Weights of a small transformer language model.
Size: width 128, 4 heads of 32 (2 for keys and values), vocabulary 2423.
Each number is 128 + 24 x the weight over its row's rms, rounded and kept within 0 to 255. Layers, rows and columns count from 0. Numbers have three digits each. The size before them is the row's rms in percent of the matrix's.

# layer 8 MLP down, 128x512, rms 0.153, rows 0-99, columns 320-383
106:123103130065140101102155125083096123122134097126101088151144141114096138109174089156109124148159116114147140145105088161145151155109126135115153124144095126130131108119103141149137137125120186
101:173102143120120132177128103179107165136133103141163099132133129202118116161121094142121110143150137115106102123119116109153098156102107155134120141103084131193113078145093102134112119132142125
096:119103070110139126102141141115063105135065139120141186148121187160174142120098146119124184155122121174128186149120129122143117133124074134123138114142084135045128098145155105114114160105148109
095:169140177133126115147120113099142124120123145145111127143136128081151106098083107092118133140126137113117125105166118128154099088127128112147198073119092156127085104070129119145133142124065151
099:158154121132114148119115139114085122100127165122115138117122150104109140118095128130122102172122128124132133135125181149113121136143121098143140130147119111156120148150129144116119141103145122
097:127184130116141138069144176136163151111113072103140156160119083129109103086100173152147145164122102126106158107107132112157188135092098108107161082131118137154145142150132118145106139125138181
098:163122152159123129112103129133147181121158122145144123093134105112119121126114096150113148085111095120133150129144136140117112140113123137160110137090117134126159117184115131123129136161153127
100:130120133155160156102130099133091121111130136136116141122133132157140141125130099101099136141134134122141141105176143155130104142140152111142185164090141142119133115125153127150098186148134137
105:131133120115130095115099095103148113125152127134117083125163129141124112104154125130089131119139098176171161145115101113121136192103173102156137140114097148133179129113148125114126097136129109
097:137152183156107138146163146151145118145145120153112106077121137110127134135156178096142113127120160126139158139152141124126113110140145130148135089124150158121146114118127126107114128114130141
105:090128109148150124119092136128147071160109096121130129168097099156109145113129149117103090155128140167139110122148122136121105129113163093146110125123132125103098094124132161117109102123110143
097:145107088094109164175160163166128108108160123158101116105105123156114159123113129124128128113103151141081138129114160158128116128109157149170167087160132108158107147136105147124133136132163133
096:073137082164142138124156130142161194073130098145131131119136111098110135104130101131122127150128151146147169090151088098113142083156128116120162133130160125127112155146136121135168142153145125
104:080117153138084097152128157103139142093078145104174161141132139117136149123175126135111136100153130154147095114108127125112129127131130141141136113152118121186119162088115127140096107118120145
100:144068085126137085164109164102148112117119124121180153135154070141102111119153117114116089108110099120124147135101114128167127107121141163107133112129167118163130092131117134115114119088119122
098:158127116113142184153148136112138101095119107118146120094114128126125103165136162093140130118093131150133191090121127131117162093118132070101138119126087115124146127164109103137122165103122150
101:138150108147147123165081166095105126121135084125132167140138130165110122134171128113105144128146103111106152096086117127130164132080143112113136122143106147111159117119092168157153127135093101
096:122092100144124073129137111125140134145132105103175098133106124158123140149121118134170151092117121115141149091088120112155098117098141111160139123097096119145127106114136136136121117148162134
103:120109116156091124104130138163108134109157106140121084153134150142127150136124135151172116092177140157145120126112166098118108160109101089172091100117130117169156107122141092136134166141109081
105:132115181114121128108113108098130074165159094112110157162148180106115113142133106144167133148158136137154101119140148138091147111116120074135128138166142139148152148095108125123116156094117166
104:138115128085176078120115135100124144168158154132122112170139134132105120131148100147133109138140148141135106116114109163129171117158161149127152112148123158162156162146107107135121136141148108
107:159101122125140136130155120112164115113107142145098142112133138143120155155085101134123115123101169152157133130142110144147124095141114138140129100130144141066090123121102090112088094149104127
097:133110163118135135122138139123120125100140146123107134100140165129107102072069144109172086126089151125133118097121092157143117104168108133167102157121128124157135122123160107134139157092154125
097:129090146166113118147099117135122072158136102130144153082118096116144092173117133110125151145135109134143086114114127146109106072155140135136079116112131116068110135100064162131141123153149155
097:164145099106146138146128135127137108107128126129115111138092108161152136116134140150130105145142128068142097131122105149117126110124114139103159101135087150118101118125122125135098125160135160
095:101172103117125117136114159126127155076099136143154169110114137138147127112159108119146115094127111148134162130149113088150100102120113124180113135131132137153104145140144118128112131074132146
096:142121143102132108100140083120117126139152121151167123156116090172117109144116140085122133136137110120116080070132127125136095119104135149127131142131072150149111143109120097153088157092116140
099:116111091130166113120150141121118150130153113128130151121122117111156176132141126135152141124148115166141144122083128117096124100163118138112166138153087141109133163121105104145076159143150103
094:143090104155103169120124094137135155138090146117130124115100148115138150130165202178125144153129145143157173136104124145186078129104100130105180079106106069098146120121131106136135172194127057
098:164169153150114111102136165133136140127155129108146119129171173184132146157146126103187161169137137128116126142104159128123139113107152134151145123128086124086120169089093099129142120152131054
103:168125122142123179102130118147115101148091166173163118124127172113108131139071121127141115119158138136134158140150117170126087138102105093053126140114148069096116118129134146136123121167184125
104:103154107141115126143098152126143141127122109124135107108144146184080146171114143155130109142113112145114094167128122139140138120097165138122112187129158147044116097134167130157136109082110122
106:106110135135102143131144130181125093099116124099124091092160103117151132132125126096100078107101126104138124107172102186125110113150136096148099124125092156157142149113108116119124163134129131
105:107140125098177149127184114142130123080150079101101126111104136094146165140157118085099132158136157120077118131098150119124129084145148168098157083139152140142154123178090130141091152176118116
095:167121135126125109131104151120112119102114138083104118139108118125098123137078158142096073133155144145134112170128140147119169147112150125135094140158105175092162154156125100092131111147102177
099:108109154133143103119141101097141123109124127130133077162148116145107101155110112151159134134125136064112104108158171131119108084130138151132130135092109150144120159160082134142096143118105116
099:173155105089158099088143138143127130075126128174120078130091142101090115123126129110100146124148110118142102125112087117130105139125135125143107134118135151092137115138150096125123101134146146
106:127105107136116109132106124170129134137139161127070077128100124076149120123102146130131116177166103140121111195147163125098113138155132151157103125143139144121097136129146082134123163103134167
097:084111134145112120115110126168095168146105122137174160152080191129136126116163118119096117152129127140122141102132110138170134147108112089113091152153132101102134116130156124144126130094128104
099:151094107142147114156122151107142168144156121157164106134113121121127071124125131142124124122102129117118120118077157118115167102120159168169120104099073130183126167137154150117107082087148120
096:135129131129135109130142143093153136114180127069108126120121090139168143146153126134161140083074148132133131138158133140130135097152169123121140108107075127125150095126114166118144148159132104
103:144091116133118125144125119096116117093122129121141147109132157126098097095107124131134121122104132126138139111136117132139132152145131156135104073088164161125109126140096134126100106172137094
104:111068115139136160165134166100134162128174169106131146126076109124133115102180118156162125140121125106125150092115112091117149078170162134135083147117182128094175157148120144120097108113132130
094:157100091103104140145145103144106159132144178101158133089114144125109147081158095132102173125105127089086126102138117137144118170141125131118081147125139110136148123159116123120166134141136089
104:134093138110118127127112124148101122108127143143135178107135126145115159135125129163130152119138123103149159119103109139109071141097119140136162114137141104183159130164129160153143119093130124
099:133123124122106147148132141117162180130154110136112123149126122102090117086175191119140086133141138143141114138113119121125109133132139134110124133126154113134096142128119142091150085146178121
099:147135131129093128097130154148142097112161124125101097111169094134099142153102140106095119126123139098158124117121132160150161128149141143176118090096112149114134135125128115137136140104127142
101:121147120163093115103153123191144103132170125128154123132147125110109164142099139168121112120147132137169111117084127136114074128110142133128112127117111083129122124094177107172144088101136171
093:084140110125113105092143140118125163138100117145099120118150133123141127087101150167162164131173122119103146131121172098144095108111098135161123130112126109139141123139132171132132135103144137
098:131112123101152099124119127137096134148128153077114133093108145190119129088126125173125151130137124126118136112106166114156112187101132145082139134131170158141120121133144162114144136112136138
099:099164125142109117159133125152125146112095091098120137134144092138136095172138136103161083154146123136138151116166111195139102154115139098115151175120105138122174117146119153120112143147106114
104:123148133140142144110131110188143191150084099137096078135108148124088135116106138091137115077143118102112132150139114152130124156108112119105144145118099109170121058112142127063147114103108093
098:092125153142168127124112160164114150101144100141144151092131166114119141115107133115126146133131100106127134137072135119120154179162109156124107117147118121155120149141166117155110120117138143
103:125117100117157109124122114114180100097144136193150118083101100112144145135171119141128142144137132142123132122074122116108163140136137109131197125145171114149133179104126116102106146117138138
095:116109181112131115117166083149158128112095145123124159136118147113146118131150130147155121119101137103157106117105108163148108102132121118108088114143142143100127099134074167130094133101130111
100:158088140153113119100151112149116144081131112104129148170148116103175122150122132100113138111136121180158115146132173110148098199127113132136142128097145131149124128128129100121097123101113107
097:101129139103120110150119121149175106129092091140144068089145110072098132150107121113137123124104136107145166118078114114102096120122127195161118125127100134123131132099121154120114146135113104
104:136144135158111133171150142157132114127111162080103102124133119160143117112121143118128115142137137117121101117084115146094111182129100095152129109146098146102092113121131187116144147116104110
094:120131131134136109134104144090141143118120149137154120114131147136093112145121137113121133117160095133107096137173115132129133140113168140107149095096081117118117152130099142132111178128108097
097:145138131104130133182118092122173151109107123094157095110081140130140111089070119110101126114089123110169120109145117128137138130110182151106106150109164123117139133098122119101132131110108092
096:101141125167124174120104123131106134121109097147155131111160147138128112120087111157117148137143158164116152178149169116148138115130176079109132140119145118116161115107130116086152131141112110
102:124147130105136134121124112123112160078118124132122103132103110147126125137101109103134141135118146179126129161146140154113165108122154102101107165096076112120128070138130072107140090130112132
099:165119132106086153141083142130118136109093120102161147124153108108107107141116144122087157144130116147132121120136117143095152111126129155128120115139105173120144110117140121112094111114121153
099:142084126179088124115125113077106110113120150076179171112132149146102150096111142144115106131104126093089119143167143117084138152133161167100153083146126131139104088169078162139161143103144121
096:139123130166145137119106127135114131151088145130177187149095146122151158124120096124122135106124084068146157137097114132144106135133133128092092149112143125149140108134111129111109123158152066
100:126106164137130136119128172136125095129190152097105157117142096146113142139113085077137159141141145128162105118097108151110176123138146146124136142126116111125134126124145087137147088149143119
104:174153160120109141154128140120102102153153107157078142109128133116103138123102117145159110112147135130127123126108152142093133123097168138084194153148094154112117175102108114150140100166139105
100:070109113127136130122134129126088144158111125088118142134106146109144163128114117124115144132114150118099144151149129134109112115173164129156143109119130117125096075187107133110114098186090097
098:173133150140164121185146110128121103151141166144083140107114157132109089125143117089114101118136117157147122138106098150138128128132140165142143125094116165105109090129160100144109127180145122
102:102155141136089140150142110130157138135111104137129137129149134104148134160110132109128164105097141161099147148104127157126159127138120123129117085140092116119178095134072046151097106095138110
097:180138115096099127127120113137128097139106159114114151106106148107107130127145155126114131109150119131131159120117115158129109114152125118123101117107143143147085136078101123150134118124135118
103:106109116159062093091127147090089142133078140169102098118172149148123136148165172124155163157130127136133126120155145131069054120168096138098086108161121114131099137134128140109143122084129138
108:152136096143129104181125167119150136131086164139138127147138131126110132149173177171099149159100141145122143128107114118097161120146163129121136117133146142125155120124122152076101144136105134
098:151129085175140127134154132136113108136119102140141113121104103189104187137096123115099136100147139117141120098120136170138142102115128081185126119138119129138123176076123146148145085127108160
101:116131143116098121153141122140160138096163124122149134111148109092133148158164153100138115123167129108160138135081146079103171143089099137139066090139165130156120090073125148105166128151118109
105:174163089106141127117115104152149136151137094108148142137154182142112130147166084123146100140151099111093128100167123143112129164111124166172144072132134106148101123124099133121135144061112105
103:136114173123094134137134110081122116136116096080126134091135134138083142141144115109125151161128158088116151148119108137108162089184118148123143137121097165105108134172148122126139160136075098
097:122163052096097134132093133094139132114114172148127162131119106068125115149161107169118129111139109155132121131109107117148148124154156082151117095105143134095100087102142125093128132139112141
102:167124131130142126093172104101110147153162116166109075124107087123160144151130142135134150141111150121147120145099173104125114155131136101114084150123140110101113138174098080100113154098156138
098:124110084154116112136143125143138115163159109134200104094095109103157120161161118112158111123124157104111143133110156118145137139098149135151125094126126090158124127151112144076143127089117121
096:133069122134168117160117117128093144106138102122107118126117150137110124119103138101113104106108135095146098137102112102134139107068136207165092112148067109098120113111171109148090109127139148
098:120128106122131129126105128125134076102121113138178156128124106096164126129125141165094138120128150118151134108167105119122167116158138104130124144129169134144103153112102102137142142175148164
102:118150074110174137146096107120158140137170099144084158137144088139101121144127128149114085141161112150114106128115103150137165145131120115110133128130083107073136129116146143151122136174066178
101:155106094114144112079134091113148121157128139093204112115103170131099118127096101125139123105132143154134106107184155126132105135109130115155139117100132138119114124110111109134131128110120115
103:158130147105106160154133124157094117114121096096124157117104122124163153113137151123109107085129131149142167108114112179153136080136158117150136161107102121108128136134133119106111104129129165
099:141164127123131094098102097078111104104127176087105084159120117132130114118117119112104113096171096130125140112127118128126117153101118149141133118147104156154150129166111131105102140142142192
098:074084144153108090141152083130163107092150119107156109187123126112170116124103122131153113128153132122115134136131153131138085179139121113138150097141120083096102098102163126147065119150097155
099:129112182112139134106127151124086122120132172160121166152124145105132137139104145189119147186143137136178101091107133132125130116123117103124098154089125151093103162092150137133064104127133149
092:122157134137138135141146150148126107081153098132163118166124099118122161159151112135141160174156111149163132125102132173134089138131133135101126135167140112142160148098140166109128143138117120
094:098124157128135102144120124126112130115098193139094148159174140120154109134162113150126160135126103105106103138176141160121108124136141158142143113110158146141145107143094123112116169136166146
100:174161102134145097145091053101127099138136101115130075134137131134122149138124128156122173045135122107122087111139174120111112135116131141101140146138144129102159145120132134118119129133136105
099:165115145184135132114100139150103139100156160169142126098123075126109078126147155114078139122168139142144123116124153154141130128136155145108148132118122136159136173132136128129130145084143131
100:130137137125130150155108101180119122131128170145151161086156158166134118145177092128121159171134134114100134131143133131092153144155137116137146126133113107108172136102143141105141112156114117
106:098112085176163123130109153114130148150156106107151153131144120139161132114140114151176123118124107137147131129120106167166142149178100124070087126120121178133156111125136148137104081123128134
101:175111143155140125130141140182089166131135136085160132117138093147139132106160153130117138105171165120168120148120130140134092156142121148104125107157117081093155095152142132162122151138103167
102:095144116101172132136121095147168169115165140115142132121144098110096123148152085122099111108111094137063117117125153136111133101131091121167125129141089122114099136171114093116111131088099122
101:174132153137119136112090119142134096140111128136123135141157080151124093143097128123107113107136107101139127169089145116106132173145146109119086155155148130089142143142145164127175159116109084
101:113150139147157138108086147149171104081151125137133113139115093133132127158102091104169145110150138136163158126138130134148153123104170141101140142115150113151155098117174134158148162100134096
094:128140128138143156115141119120117092130119106165100133140141120183137160130144133125065080122125151112166114132143136144146146115147141100156134150128122135129102044151144114133134128132144097
101:142156161128118126108118148102154107144136121111120092097144114094119109119111101115093136134104128172134101161143130129144116124135138110110139130147130127075081167166118077134099159151117133